Part of a small language model's weights: no biases in attention or MLP, untied embeddings.
Each number is 128 + 24 x the weight over the matrix's rms, rounded and kept within 0 to 255. Layers, rows and columns count from 0. Numbers have three digits each.

# layer 5 MLP up, 256x96, rms 0.132, rows 16-64, columns 0-95
162129112117125095109176127118112154120137130088104157135127117129105112132138108140146167121111160164141137209166178161120111150153139118105142133124125127106121134112088139133087136096153118123148131141154119149101117091125111136185150113103112175134118138124103134154132130157127100140
080105118145150101100116142119139173125151125094121147160121151128104147148142105156139120137149124091166124155125170117130129080097118134110140098136134101142130141144136115178099156147099152122186137153136047070131112095134150119128102128137129126133128147143131140131107164117097112107
154125131134164122154117109097122144142148144143116123068148146148191083167115128153144141124172138115124118093136098180114121146098155145119122184110139086170143155117134177137133143105143127115138106136135151152100120119111126124157124130126101128130108133114139152145131097152183117127
185130117135125142113124126123161172124148148141145179167142115112151136103189159123142121124123140143118133132186109149126126124147091110130126105113127178128084150086094118103128146147139162118145122157137128147135110129135184101147128152084147149068162104105092127108144143093120145127
136129136109140158168125082167115122122137122096142133098096092137113115142101118100127122120123127165127159085134076126122125128138140133100127139153121144152119125138170167098131151124101121103126174152081115123143152098156101097147128125072129124105121166143085152097126154150087106117
087114133169099100156171122115105154147155174108118092124144122135115114140140156120111107113097092126129144127141132117115148146154164098138127132143153085123176164151147130076147117160124109110124120133146072150110091105095112114145151133097095129137110122104089130132164103152087141126
187109085108139140102105087115145103094129144109143152121132087137100129128144156136149168120143079052119145163108132139120118127145142137081157129137080134139141130124160144116128147147099115138088125123131116153150124141147133140070124127114076115134141128105142122141116098139176149187
082118112149138087113137096129117112143118120115160126107075114151167151112120074100109177112122116160106109075104131154133099157144148123129103123098119167126151105099146103162127137138123115165136157137137117112068128094078115152138156119121087113085153122082089175134182126109130126077
097124137141148110122109165132106096150133156122164154099108117141094144101104145101125156169169135138148121181129078140144123087128128120126165147165164141146131115128176138134128164118110123110091139129137117109124146140144109097085082158132158109119108178134108114137097141178135139136
136128143117133111146129130123098103131173143073106131128129151143144133128116128141139115116130129121163098134133133130135116146145104110143099133133177202135091102152115137125108104124125159131126185100115147154106069067133153106116168107113154136176131124112122145163112098137135126130
119098129121117101145106140104151158114137116147173158122113158103087114151153123111143098107134120146153102141119134154123100091160134195119167099156132109122139111148141120111141142109097113136147164122096134135098120122156127092127159146100174128136084153149126141101169135110133145132
128135141115120122100115127162132124079134147142119103153112085124135114135093108184122146097137112079093146107117156098129134088163160169164137154098130127137112169162133116153080130133115144085165097124064109096146136116094139129126117150138123125110149168176121142135131143183121113096
086124134125127104134130121150127116142132081162122123102145161119112154129110135134148101130142168117092126166151129118161124165137150122114148101142107149092141085150157123109101140113157145153137095125104071168151134075101154133146109142119105140119119156182136149155143134115111158154
154099104129131168098130114142114087107113157100132153122118127107145099120124112103129151112114114119083139130146124131126121150108183120172159152131121139124146153131126123090121164109115178151126089151144104093144095128105118136091109183092108155080121140117148126087119123106107124086
083127131112170090148131174147130130075160057110129127145143081150133091124145149133095103134133124138137140103118165135135140161129091145132140130141096118185152131106113153141173133137123119114088147122152138127087151130129122069131106140096137136138128117121137143154097153182161127129
135141150116105119134108146157118196156106149141091126117146143098131147109153159129149130103129141123124158141154093120158133165138093170127133106132155102169093148140115163145124131115141137131123156094151141078091167169142145123143151143160117104108143107153115099134125131114145138065
091137135091159129125130139125134079151116137106142163134111163121124159102148124097158119110132164131130066119116164141130127128085107164147190129138119130112168108126101136176120143163125099132108133116109124130102130085137136117132170138131127097119113110128169073154128124100130158142
097094157157136171130101109121166123058099137106119078111092127124158118121131173147099110114095142172145152118160155160106123100187123120139163129124142112131165106129152107103151151126068079125133143127155117107125125139146147109110138170150094117121129091133078122119152127106141108122
181112165157153105097148088126131118126112125143153148091126100118144106108164135119107110112107166137122110125105127153117107128146163141094107146170164170168106149107105122176099177152172118156140146119108119133098089135119146157120106100120173106120127142101143167097173110128120148140
116095127153078128094138139140083118154152141110164108126094074114102132130075139134156136110125107147142158121148140117121154137088133077137120149102131171162146114123115119090106154119130138130110151155111144126100122115105120117184159142144128129141151184075099150109125142142128131154
153139118145099117143111114123127123151150147157097131109141113132109137140126135131092123108169074135127192149129144124136162178118127131077155106142121127143141112140119128142099133190184164080151136138127142082131147119119093153118128142135095112121156138130134185086106160122088142163
140140134137118115136151114130090145138132136155159135136131130162131105114148165153111128127158187099110120126089175122157195121122106151147125138121114141153148119111149115166118135175134154110136129091148108104106126113134124130113102124124106117161135115129111112116153135159133112129
160101130142129103147156124139113129134177157127135139171111167162098106114105137125072128049125125146118126160143112129139115083128111127146085111154108164127122090125114094149129099129131151122143167144124139092099083095128138148139096169152139102086125135140126132118141125126100114093
085137091148133125109155131129167104181109144114161152155160135119125153109086135181089137138133080131122131114115151152133119197155127133130110125121085150142166116166140143109148158096125167119114165144137124143131129163129099142156102126128133077108141126113106126118126102097115111172
130135077105097161134136129138143132116120139122153066128112068113142134085113130184151144132091116143111174129175120127112166115121159126110122110096142139160129102162118119102104127125141172159133136140146132121127103112133119123153102120141094143112142109125087151122111117154080154107
113113088130122187115116118156160138141161112123150169114126131138133156112139123146113112135152160143162094134080130142108155159103108130103095165121099107167144105119116125159157162149083106108118144141076066139122148120119140087140160078091129170149130130128102115123124145124127106174
116092181117126109131137134126099120103110173115092148133126131119167119127135123157154147118109181141111140149146114159154156095104112108133129141160138150113165115142124134136128119119171153153117095098141137103116112073109114105173127150109146139147101131110126128140122140088098137122
128145108118123138156118138140167157176177129124104171135102180156110127122139152122123144139119089165115146159103108114126085169088065107139155147108112133143081162114127140143124119157147144118109117107177107165079103133109157136132130115114122161127105156190142104126135162107133109121
117162145146141142151140113127132127135097131128111123145152152113142113117154150156141131157116138109106125144141165121100176116154121190123065158134124150114123090103112126159172141143158130124164115107078134108141144110138149122123107109140119113120108117128147175146112124135137129147
174095069116071147190116103127132168110109167111112052116139145075137152126121128138150148090099157153077165067164126113121175102125190156113144163149135149173131131095101101143112081155154185136145179114187117118075101147173101163117117137115136145115140139171090068061086124126135146156
106117096126120107087142119116105090140166168163105078127098105122122115116092118139138117152139143137108123123096078102122143160135127134166123112182117163135127079140106136132129103098187139130077148116158137167117093126126101073114139119096141160117108200132120141137132118159079125110
117131152107145104160142119097111113108109129116134107135186139108159114124121116143143128126142108073119130154094127182107106167122099121100162168129121137121136164151141126175127142114158109114104101081098160123148107099123136148150093079135162121137102112106121135133146127136144110110
174126111125117161097106160141102142114091112085124136118108133114149125157153149128132147122161132141072138148104160132139144155122106121117145114119088141137177176154145153131153127116137177109147098115127140096159127152130153135140120105126133102093138135145101105115160103092105166120
109162134154083140133132136111081156153119125150133133082130140111104105161062138117132142148112085087159100139137146153138098126072109115137069105163111122111140096114141108115159145124134117138142134126102141135142094102140124152137143096140129091147161084116134131147119107073126076099
133188176137139137124110130125139166140085127125115158154076122137143124134174139140147180134129117137138136119116112146154115149127157136105144076141128130115137099087125160126158113128090143155129125168126107135117144134119109144172150138090081154141109167090102149087126169172142136081
101093120150136119105089140120107169172139151140108135151123133158149136149094130132143139110133080132153158117152155100117122107154127196162171120106092138123138126133169118133121105161122133088114114107120152143123138114126131155127106098117127092146133128145116105170129135072093164174
153102158161120118147122171093133144111139121137144095163096137160134105119173128132139133143123128116102107125128170163107154133149112114117118142125126134166084184160125145122137146095132111161131184124135192119096110137134156177110109133146133149097139115091103098159152118133128142088
142186085128113118131101073111147126139165108139149112112164124157135122129112143155117087149135122102102108118132128120152112118090153106125179135127114124139109139122113118099117120200161105114127112101169137138137150104124132118106113081129117144070117134137126104105097117132149124131
136142141120144162111168142110110108097156097131117170123162112122128111136124136130126090132123124104114133132149107119128108128133123094137111169122110114142145138122117092135135098110096130128129129170123099134153083100121167196109136174106120171134157098156137148143143121145137150117
106159089121149146133135148131126100144144106152138128158136135122122111125127112142113164138155087086121117151143171132124134127139166135111144107114140148105111128106128102128166091107098188119149114173149114085136115142134112163108149131079129149109159120108120187122124129126106122079
121121118144139114167142188112130148139145162173149163087135099097106091142154145118071153136132079129110120109175166161141110133140148129105135080126118127083116148130093159107097141119148130118134138137150124111117094107183134118101118126103100103100154103116135144089142152137105160107
133122122105152161106149103137115111194124099145098117111135110096129170140150140153141073140107128130135138133166187130115130167089118167144135132147141126160154096139174084116092149174138138124104115158127077109097146143094092154149111128142126167114123111156111156117132119162162124141
094167168117139038111107147144133078102135114116108132128108165150127147184110108120114120147088117110161118138099089126148072115158142085136128115108139107096133124120134125117162135130125111133121122098090131152133164120143162133139148130163124124097095149120179127195111088115094134098
142093121106156118134143121125087076122098121127121161098125137092134097130100162180136099161083150089088089152132097126161120126139076100154098163157155117081154148162119118130160143154124089170158099091178173140138124099200105095167113136127138099115160122137121162144103128145142130087
100100140125150146147145138106099122118140154085066120156124131135157112153132116135110138124151154177123115184130119135145107165068125097127154147108129128138145114145136109138146120125133138122112159163159135104082118102135132134125110074124153185170117133173097154121172107083109141134
149099107096093114135132130164139134143168152152136149122132102090145121137125104106131151132143158156126118142122101105127154137165088133113139118140157125095104133163102151104127118133101092123116128154118108184093131152132088152129100131075146164106141129120130104128133176131115135124
141137105134127117134134181117098106150108125148127105155160114113147137153101095098144157098118118088175156149110160124114150161154164154127145121105108158120103186108131125143149129122106124100097157151117112130154132089141119123140128107155119115112143147100148117187110092139093145125
168098074184149150112102150124157109130125115090143139124107118158071105127105108152110088140158068122111155134146124109115144145094141138095089117124125162180139105166117181105118139167172114155131151140140122074139153111161095105127139125141090162112134149157116142122171113163106136127
097171165080159152130106133139114115095131055127074134144098119109153147095123129143078131112117168090096102208125120111146114185118092168122142158135123118111110116107139125137133108161127125160103167126106128139134138091094155142121122108073100167099135117151110122109137173140149108139
# layer 5 MLP down (transposed), 256x96, rms 0.131, rows 16-63, columns 0-95
153100132110118166131072133125102128135165075145130106140132154151106111129146160175089096166126099107101141139152165143106143101134105085129111135145133094132134132119122129126164174135132107128142103100106134116105112146135131147088125095094117112119108125108119152148103098147150194160
126111155156142168114138149173105103132126120125142141129068140169155133116140168122110113129116182118143106079106123128102124139150126124152141116120112110134086127126123110180157169166132144157116150169147119152094165134090199118118152136123149153152123113121119141150151129157156110108
164150075177140075128152142132098176173146129119150118121134099132136151134107085091147113134093115144155141144148136108149153151136131159134149142154138139161096130154114128084081147105133127111172152108134119154123153139102157146154121126122072138105147165111143122134131150136117149137
138151133137134144112125077154082127162149124124086153097155165117095095086105119127161145132099154110144147176116153159110141152138101127108091088154092151150134168160180129103119137131122100134109135100135128161099137157116110133137157092153155142135137133171139148130156156153152126103
110125116138129141167125093129148136120149121149127119124110180142167121133136122137130157109096169146119128141114106151125138133129133088145106180104140113119117117101184124118125122138116119144117136103130136181118081152117135117179134087102165172141123116107060149172065110163146139108
140165120117145135144116123151080144111106121119140120130156109144157138143124084116139136104132138123088141098148129117145169123111142116114153120074088133123154119157138126139122198121095134148112149116169142120122147128125114128129134133132177176149164153127114108166123130129133139168
129184168117119146135114150145119164136150125121175140139126148124135131164141106091118144117132117140165142094123113140147125137120140141145086157120091113130108137113124158124124101124133116118138109117134121127091080156140149120121117161136161132173123099145152066184135073086132157146
099120142094155141087090099139092140139118137125144197148131096114139149133157142138099162138144095151144130131125174074149101092163146066120149153112128144157119094157116116141099200125131122121124144097180129079108142130163156109126158138137114148142122111147094108115131106125081150124
117117116120164132132117181103109131167139145145162138144117100152136125133144160130108135116152176123131103155133130137077178131093138123097110186165126117143144116135093113143100045126095156127106121132095160138116098152142096111093129155132152107097131138114107141147139108126125161134
131109130171100135126170120098122119145123108131118141129091118142134133148155166160157140089126110126120108132116137170117149111139107074102083132102108155097117132133097116126112146156103095123149156078070166164094125123130136098093140152124092123148130143090065122146147137117100130111
129137084139166136112145129134108139041160163136134141125109129153144108113102115108097136168164147152124129126119145126116147103154124140111144128099089124153118096141117153143130156144127117094138121129123085097127143130116130124139147158134130139107168140087107117160130111104118161145
147141086133141133146108092108114138153108124144138104064145160134136134103158117100120151118120185121095129103126144141151150123123119144172082113125126111138160134116136119133139132098157146134073146093149153152095141123098131178103132119170191153079127128113112125156165094157137135116
132123106139096127118109059156125141151173085139115122099094096145127139123105138122148109131122099110113149127075171123108135162104173145148151114098160134120113141126174122129115184139122113112141120145092128168141155117102131137114131132123159110119095119152150124130123120108095130152
139115112120134108116104119130104110098096172107144092099147108140144148144162149129153127133104159162136098123134105115149144062147114080159121113115142133106109130153153118165167102098126135106083132147172155100133152111123154148147105074086136107141135114141148093119111127073115136134
139157123063122126126091129139102127155152122135142154156121157135116116146147097105129163150151129129081112126112104161115128153129102119143096149093149098190101146120137104145125103148113130108138123120143138085093138162110076158157097122148090163090140162099154132177173125128110126161
159142130151136165154135148108128168143143123159132106115156126091141122107133177095162138133152165138152171111175090100166148118112162120118090109129115136121126107127072153080125090143098111151114127089126117112102086167116135097112157109118146159153139142115071127100113137120154170129
095141119135134160142138136146140105116103140141178141144163158128096094149112094108110114135120140134075111148087124122121155113144161086110116138065115075121155145126106130139144139123149097132067138104126143132152128122137138095138128113124158139116139130108125092143124138097138134121
160175121166145160131134107122153103093146099122160115139166090132149088076094134171100130129116193154117137113113137126189151125140104141126176122113139103096139118141098117109172147098116113150145112116160116135129163092101156137122140134119129159099125154114144134150148134100133130136
158098114135100117121091076143120123092107112134110139143168136136157119172144063143127128103153134138128106136066116099090116147112139153165134144156166141142124118113127159129103130137110083105161131138163107182161137089133143094113083117085181140136169115117073110133149130140139113131
113110141171155129125165136153118116096147098179148106144122138161148122126111163146130122122125140155109134158127109144129137158124121076145128115126130147121130113154087126143133174173139106163130137126110161134119078168157161149148091146166107126132115151081159114111126092157158156142
141110113129143121122133152172099149134180151166131136145180133086115136154140114130132134118150103128134158097150161139132153164092122074129171108128130115145191146134147169169101107116138161123135116150128113124154125121139128121137076117126107106148109162170105095115146081137113171167
132129127130115099117105137102166102123098168113137082128103148128142148104108123152126150136104136133126145170106098143118130117119135131118100113106088112135134129139109127090142102113160139134158109157111121155169165131174123118119132078102147091127136124155112145168101135095102147143
173131139146122117111156120089097146136137135166127109136112121120169185146095203137170081124130127118085111122169133137085124103108138155159171136112091139123142104134124123131101076114133164163107124129110176068145168090121129141097123110146114168135128126126161158094157124166110139117
117170170123134143116158134075107160142127148165118085111146116112089082130131104168081140118117108098140112117093168134103122143122139111172105125147143047132113138161133093143150111098148155108140103129128140105178132117125109111137086083131109074144120129109124124092166106136129141162
109150153147117149135131161105144148136129116164145110116147159128107130079119142143151167152185127075144124097136105164155143111147152150154179154125120165135111170121146128162118097105140115077135132123137116114085131140130134154126110100122110120110144109119097141074126102131136131126
081143127112112136149119149147142132118205096128133138119152146106127141126107162105081117093131103144162144134114139123099121092129137124153100150175111095211140115135092126088125121127130120121117153162115063124106090149094107129130110116134119113098123170133184120106139135119161112186
137109128125140102111078144160152163159151121097117130140136125111158090130182098106089107106129113169124126109107130139089135131108162137118143144145154107145099146114125121107117133121133109137109137105154106120113085141138185140133156128155120153103145138151138113143142119139115126147
112138059166150104108154110146104126189127115105131148165132096151121151133186111087137132073125120166112174157138088104117130164086125146133158108163109148146119138133147125079124166116142126125084115127112088114160126147139127134116139153128123072156103128167093162104145142119126122083
142154099153144114137125145076106085123131109098134118131172115155108157129170150137165149105137129138139119102143144103102148113105078170097126116145119127136101103110113150131121099105156139111140100167092132126173137109117164131160133110132150158131123122164174142097129131139122114127
125146100122097152132156155094113158191119141140146103123129113118088140130103149108127133131128137124107117075152166116124118136145130143147119122207111170136098094121107120138116002148158150146146129122162079142120125157114113143139117128108108139113171150149110120068094120147121138103
135096145151115120111115157106148083115133131111107120136072105141126146141118114132116130145135113095108130084173079105146138141163178136120143096104099149168130132107144134113161188142132111188114145166131125162143118116144133124108170090134100098179164140112145135140129139117130128078
130134105151115141118115127134135150161114180140159133137116129115150125122161093121147087136117076124127143139138152112113112088156122146144119154078103135141126128100108121115178100124119133099092138107156083118076146156079091155134155117150113068093131135109095157114137166119109125148
134126145114119147136123147157110141124110134092114154140127129115113138095135125138139094172146128112072127125170107136152118117110150135164140112170124157121137146136141121139117052125125189091128153124147076112117115130118151140120095162132113134105193115136138127128094138146118163138
163119133091154142144161127126164122120093149127088134136135113156106135182140164133156110146112134138147143148158124119178159110131150149132147169145141124150175180115122135127135113102116105148112111125148098156139119116106163153111156131110154140164104167143154098133081130097088136139
127121135128162127116132122118077137101210120151167130128169118115125127145069108106113116124108122169129140124124113102165124123125136166132127113119122100103170130167097105126120156104135110152123126173100120118140115157162112135108134109144096134114149162148092124079093169135104134138
101118167120159143099116102113116129110125110153079103110160130148118074134094145159101146159091114126134105123085074136119113123122124089125167127130150114133142152160125128155166150133135146124151140127119181153167129119131142127135113097067120155154131108141123138083142125101131097105
153123118128082079104155168135128146146141140131131126131114107144162155138110154140105138086154113112169106164168125114139102109125159106100138138165098121094129105138141070125096139104128188145110166138123116099097140128123116121106080112168153129114094132159137124119113132131113096185
139085095136124142128090109178097149139127120098103133115145095098129113100147120106151128089158121132113123070125192145153132113121144160108140095116136114150108160094150115124122141111134189088117100126134101068139122159140135121090151133172141132123115142126125127119153126155133154129
082147142123113113114098121128114128148155109134127096155117116145169096135131174126163130131141143130138122117140133136127131091115130113125135105189155121094126140164168119109170071133102119149134116087116122110118121138113141099184134106146089134103101121124110156133162130143121102134
143115159119156135105145150142095112175105109147136122154116098115129128119154068140128098164153102112123109117144132132148121098147122112149128141119111118164099134128135098147103118135132105116129137112115071094089139151145132183141168137141141140087123134114065088126148107092155115134
129121140136163124126111123112137146123175133160142144201128088108113155123138101116109103127142122093102167109138162158162138140128092115185165119109121129121135187107148141144104190090125133119107098109134146124150128083110118089150109147131109142151102123137091099127137127099135135129
158140151158098106143122101167131121165109121105156110160126159141170107148090093180130112137076093088144136168112127141132131129155124158084172121115139181106105188119172109105120159111136129123131104116146142097118068100133143114100116124154120144147108131102067155085151110142120119119
129129114120133086085127124147146102124136145130138116107146124089104127126119082121130119120126132145174123160125120124150118109147145119105123097071136103131129131127149111112128200103105067173119133131112184147160154128119136118131173130145183097171097108135154141142115130089121108128
126164158152153143128089089070169100112152112153105116156142156125153112107167122174178128159120168146122152146177123108085110112109128107164103099098118115084118181122103143132113067132120098086079131118099166172148116149129157141147145107115120152138136101093148110092139119137126163121
127083170121144150165117105104179109126135111118090103191095112125081100132116121137137121142103142111127124152084135101118117147088118137139110150104165121146101111104123150119148161093144099162129159143149139128149163116135115118098156089071114189155160142134114166105156150155108177156
117152104125118128097095139185138107128133088112125096128138172112077093127093090089154106110145146116124150116111124133097129147144112119133084137136110099164102160109098150114122148129116122136127128134138126130135125164112072160149129137129109136122122142125113095125157108100176101146
129173107142138131129152108156068110168127140104140102151152133135162089146128138087139101114167127134152139129146106098135136137127079125131099136158118105095148098136087151152132116128091102162087146127178117123137120111098149153146116116098126138108160167133180126097103129125113145100
123127116101147113095098148169118112115100159166134140136116134127114090096092104148068106139134135126090148122103142161104132118176140085130128118099121110152116155150157121150156174133117134090146160146171113168086160142154126149131146124157170118126149160148114152135150178122095174143
# layer 5 MLP gate, 256x96, rms 0.139, rows 17-64, columns 0-95
111151113108084133149106169110177137105104133114139109099125087115106136095133145112142110148130125085104103124113114120125170142176087148126131127107118127141062119162150171137139121137122119094128160134147141143122138121125126141159176103167139099081144144113155157131111098104189121119
116176111135112146144076073144112153132157126069117147115103102138145124158090147109087143121108140106152130110062137132110133164143133138094120196128131121184124100141112167119142135125122168134150144100128107123129149160110149101139110124159096109128139155162084108119080129090093156133
156117119120128157134127129153120098125129109082103097116113154129118138121095123090118158138085157146138134154164075163145163128152089135114154099082130102102127137144122114125088123112144107148126167148112121152106087104116163161087099121143139102084137110077110121143129106105178162137
108122136103122142126141094115141156156130118151110119124148154141153123138107114150106138129125132143136121128119096118166128121122122127133122144112159109122120066174075114123132134129137125153078147109125127176088106143076171101144136129148165158112125151108136116181116058123153125128
123150124136156121115093144128137114124114129119140117120161103130095150108099070103155129099177182105106136118122141129159132096123118150104157156093110147112114111157141132157102138095141127121112125144117159112133153148126133129130140106115183163140157112104159104126104138117162113142
115117115156139148159143118116172116158090091133110106134116129117145132146136127153136108126100098145110121107133131115086134121131127145141140156118149086138147140151129111123149153127101167126114166143104138149131139152116121145164154124117147166132112102161090104112162052127092134130
133153070096152159115090116118097132108142136109153122129102140113116109132134117122180149092160120119139117122072106125176166160096146156133136181154078142138133162111118132123123145133160118129158109092078133100127137088109124151118108138124102158114116167144148117089129150147081136144
176139107141139151119116131166124140136116131099159152115102149166138166129169095139141158111125100165144141134137149107077142111098092127117139183081048126120081131139127129154118136159078131066155106155109114087141128163090138167120117105133133136120165145127118133123103192120143152121
131169110126119149169139107134132133117154117108111173146177146140134131136116114164114108139134115097134092147124103101107124142141183154137115132111106122193086143112112165135110147125078129146091142150101142136131151128095161145118159070141193141115127146161131136117086104105145111086
159116110081136184111138127131145143092147129111140082095121069148145098115116095110107113171147147105116140154125156117116171142155168120101161115129080142169114124112111145140156118166083102144161073149133072123163146141097154123156122148162136152111159125143124110124119081160150073150
153117133110148132155099174113122129178104132148136146112179156130123127100128147094136155111120110172111160060160116114180142132133118145121110145175110070136131129141121141077131182144126130190102092129142164118107122129151100125129145124152118137123115117081143120122103106103110161150
125123109137112144107107166158120165104105161139152144148139156119136134094143119133161185138146121115123091136103147140181148120122135134125117141122125142152095120127113094095105126105130146115155135153086141161118115180102148109112126146112123097121157079132096102118082100155149133120
156137099103098099121092101094110133073117093100187130113144151113111125139106103118125186103097139082137107160121120097139132069118141153109109145074182160115125072145136124125135101147118135159102119114093126145113156112135120121127134110113173156131109110122116109111110121098128111088
139118123133137115163085097133137155090099125116144166143106186137143121115120101061126121117109154118132122120127106119107124107100114118119164123141137131127127117106115100136113150175163096089154101123088118085132117162144114129134148128137148137083100151120134111088123115099088103120
158111105116119106131128153122100108129136099137145105111105117094105106115108107108137127132140120178125125126112109106063168151127139108124109188122150148139140110098115119114111127150147160128159149173118119171104114127121119125111124088123148161143141149078115082103143116165139113136
158144137124116149181113151122119151112137118130137133152131122081118116197143133137134135142141122120138163113115074112133155149135131166116151130126119088176151166096127122098189137109085129147156112145108140128147124152116116131126102131147165124147118126135088136093098129154123095099
131143104147127128140110132122140155142134125119122109132130144153129128127109132089163118136134113130102115096107130067154156115126110110087136139123121168154117117192102127064108148110129119209145177149126164110121129097167131101084087110171145169099140132139125167138090166161139130134
119126151087090103111134108170140151108165112104107147137135139103133135136126119095144125123108108164103146100137076119145139136129122144138130125109138163144161120119133143091130152150103131139139122167138127145148155153143131094138137108091132191147111126138117114103068120157133103167
127105142129114140104147113131115138126157126148129109144116197149149119150095122097102139167122130137062133163183106090119144116105141116159076171120108166111100126110142183135083129183121145131096168101133159179083148122090123122122112121117127178086152145097115087124131130154128089112
136117116067111109128071092163115120149168115164137136076083111111095148126118126107089116113181113131097164138136088136144175148109167119099141129135119119137139079136109082136132146169126130126067136142103162105120134139141120144122138124146133121152114148094147173119128125092134148136
157116110131120139144125142115132140133151163121171116134146110149160097129101108122165139118149158115111142136113114133100131097140152125128111125127096122123081174133130180146112119132143103124096087142140119116159143160091096120109116141157111167157114147124130104137176095130099144140
146165072106128096160107136172125159176183125137122138094146145128131140137098173130126102117110095145142118099149096144109137112134117136126096146125134114142091103133153128135117134154090131143108162139113131155101074129131132120134127105169141148086144164124085090082127151091111126110
157106112146125132099120096188135105116105167122176151106136148090152144103091117132121129127151124134075121120146096127143145178141134109115141134136079141143115127118131132092123151099092134127135180140091151148135129160141110131127134115137129140103110115110115118133143095103119112108
184077099109115151139111119188146141139158122079107127115135101124143141108210127093152149127145115187128184119168138071103154100106116102105139134126130144165152160112104100095096108133118147185118159155141153126114112143151117132128136154133103133120120142096094120142142128138106124129
150184106105143115189103101158150096142114148137173162101152141135113096119098108089139137111123140111149110096116118126131143138169134120143122145132113119154149149136147092114123103129123125136129114129112139119138129158117165140104129111149148148083118119098134103146117082141166126101
127149120112104121121149112115120104102125117147140113139123133132132131127050147134171143149128098078133139145157143136159109116160150147160117108113117126121142136129132125118149123119097114129149131154100117142141159122127095131107109128117121096115148106133120107122102127129133108153
137135079104129132131092102154200127191109117142156148130138127165121132127122107139146147084145128112114155143123114125149149117097134128134153166167108105105112149139164134139149127077100085133088085148123154153096144173113143151115187147135190108099114106091150134121093132085162122132
121125131094115144113137119150156116181112104176141141119120161079144115123168125129152154140116187152123096141131144167137183145171097131143111166105074123114126108102110111115109144117151142160123137093071165117138129129143123144132108138152126107134173092090146151096119120127138152138
145135057112090150168092151127131160125144172097158091079167116040114106116143123126127145071150148123123184117175166114118182107134195176096129163172105158143119138085076117129132125132155177130157122123163099118102065196189105132179106157129159110119126155139076090071110113147175131099
156168092112166106101083138134114105124153112107163158109105152098091154114114113102117156170135045167122165132131127126079102135125133190119126122111160137102138113145113106123137169151147122116134141117097151096093110132115120148114128138137120137130112098114088112092081160151160150123
138142166125132152167122173116105119157105108162113139114109129133146078140115142137105068122113177119097130136131063133178101121145136115174099117165104124122105116131087103136116155124150136168126143158072151122123154105134101077112138151126123119100083104116140115130141101135157097127
125121110108129166100095144180121164142112133099156122114116139119167104121090160140095125142149110136112140138073124137137152137135103105121106097133098126111161129180163144103181172100083167116116140121138124105106143122137116080136129141139138144090138101136076080105115079089134137136
139141113175141164113131112124102116163161160082157167122129117119149116116134115119085145155215111123103143141076134140078131153155074115106126077104079118105094117143116148073100148159100112127147101114168101124133125160137142126101137124159168107105097135122125144141143121117146135092
081096151096116120179114084119142145165110119183171167127130108119128081104116143123113103110173119129098138140137106179164113098111101131116104159106134136115112092148116157115113124117120128166163118085134126147099111140110092118100110134154105138058141127149158135144117131099124117113
161090105128126146124092165103132183151136157075186119147083092113104107123100102135131129115174094091159154126135100124135204148176133160122135146144101119116110132192118102126110147137112172143152085109089133155118154148128095098122117136150117106088114110138148103162117131114107123152
116148124082152117151126151142099110143159089101127119125094110113145125071121136136144083139101182094119120128123135140135160133111129156108100137126120115106143088146117104133187121104141131138092109137116099137142128119141166101086109085150091146105097136124148123108114169082117092172
158099109133154163135101164115127121133128160120139126133126137103122115123154103119133138110181139155107121125167176148066099121158142154105112129152112111153113167143131158101119163127126098120142114143117126080156125158150144121123141145176137126081109104139145122133115114100116140085
179113106129118130130105143137123115111148148127115135119140115099122126072107154123121126079105110109113126116160098135103148147095121141176129116149121147167129177077112146118124128129133132118090126142147120118112119084115161139112106161077126097121111133142090154088163106120127127122
133142132119096136110116122129125135143138131150102136110098142102119135141087127085141152142119109157133137125096141120169118163127123113122141128112159085169130121133112178120117125142165113100086113109137135134084116091122158088142125171121101110142122143102099121108136119120137112131
132109113103143096181123149107135162134124121153161149124123127093134077126155124098106142157164118151109093132141122139106149168145171101071103120115101124119135150137132104124141175119105098152134127143117117113101122118144141122108113097136105153148114123087119128098153138105133093139
121126085145121139122104150116131147072137089159167105098122144120143101109089129124124159134088115092177108124116140134153136115107063172159124129120126157124127090108102107112106138127104106115117113132102122097107111122112119129100169141098156141137173114128111128168133077133169067090
149143085072132167119137129154094175128102116112149116110120147057175102101109144137141120106151133111092171088141144102112188138143145168093131125128139153173105131151132096091079142111131164162133165119134107086113078150177115112120124119100121142131144103114090119108086146135135108085
132131108106152110155057155118110123175130143092111154164136077111176084151146129120158123106140138118098122123117153127138106127100153161129157127147136107104126165099120155151139157118146093144143130099156139141084131147154160151146078104143134143102093136103144146085140100091185140087
138116112150088117112057132166096103091132143121157167106088115128122114149134117156125148115116160124154140134154117107112124090150131139175134116148146094133133135132121100125132138146111130127104115118112169138099136137145154155100135145122181132117117123127144111106135104130127086124
118179121127146153137068164130148125105122106124130122105114143118134125115134146142135105128123147104108142106121140151086131120131116156096097127123073132166130130128159110102131136145116162139136143122145146118126129160132125102145165130189108098108119164087133128101132096148119116117
127125119117126136149141159120153136157120108137115104140094125133129147096117109119138089113090146136159089146113108145128092119129114193148086158153160107140106091135130124139187137124137137141142105134095138182122124202107165126152145114121115137099092082138138121142152132118138104118
100128118052121090139100112125161101117122103146129124131143103105153135117129127102130138136145123127136110124104145150145095137105094145140133122146139143155088137071113163120107146147092128145106129079089134144152096136163173163110118129161153099106129107124169139112122107143178152148
133165114134111152142086095097125095116102106109173136100158108131151127129134105118112134114131149141120171059142114182115142141115120123110126134145101109182128164151112147136170178148130125090126106116151126185131181128155111096095152100169148150119128106164132122133143124146160164131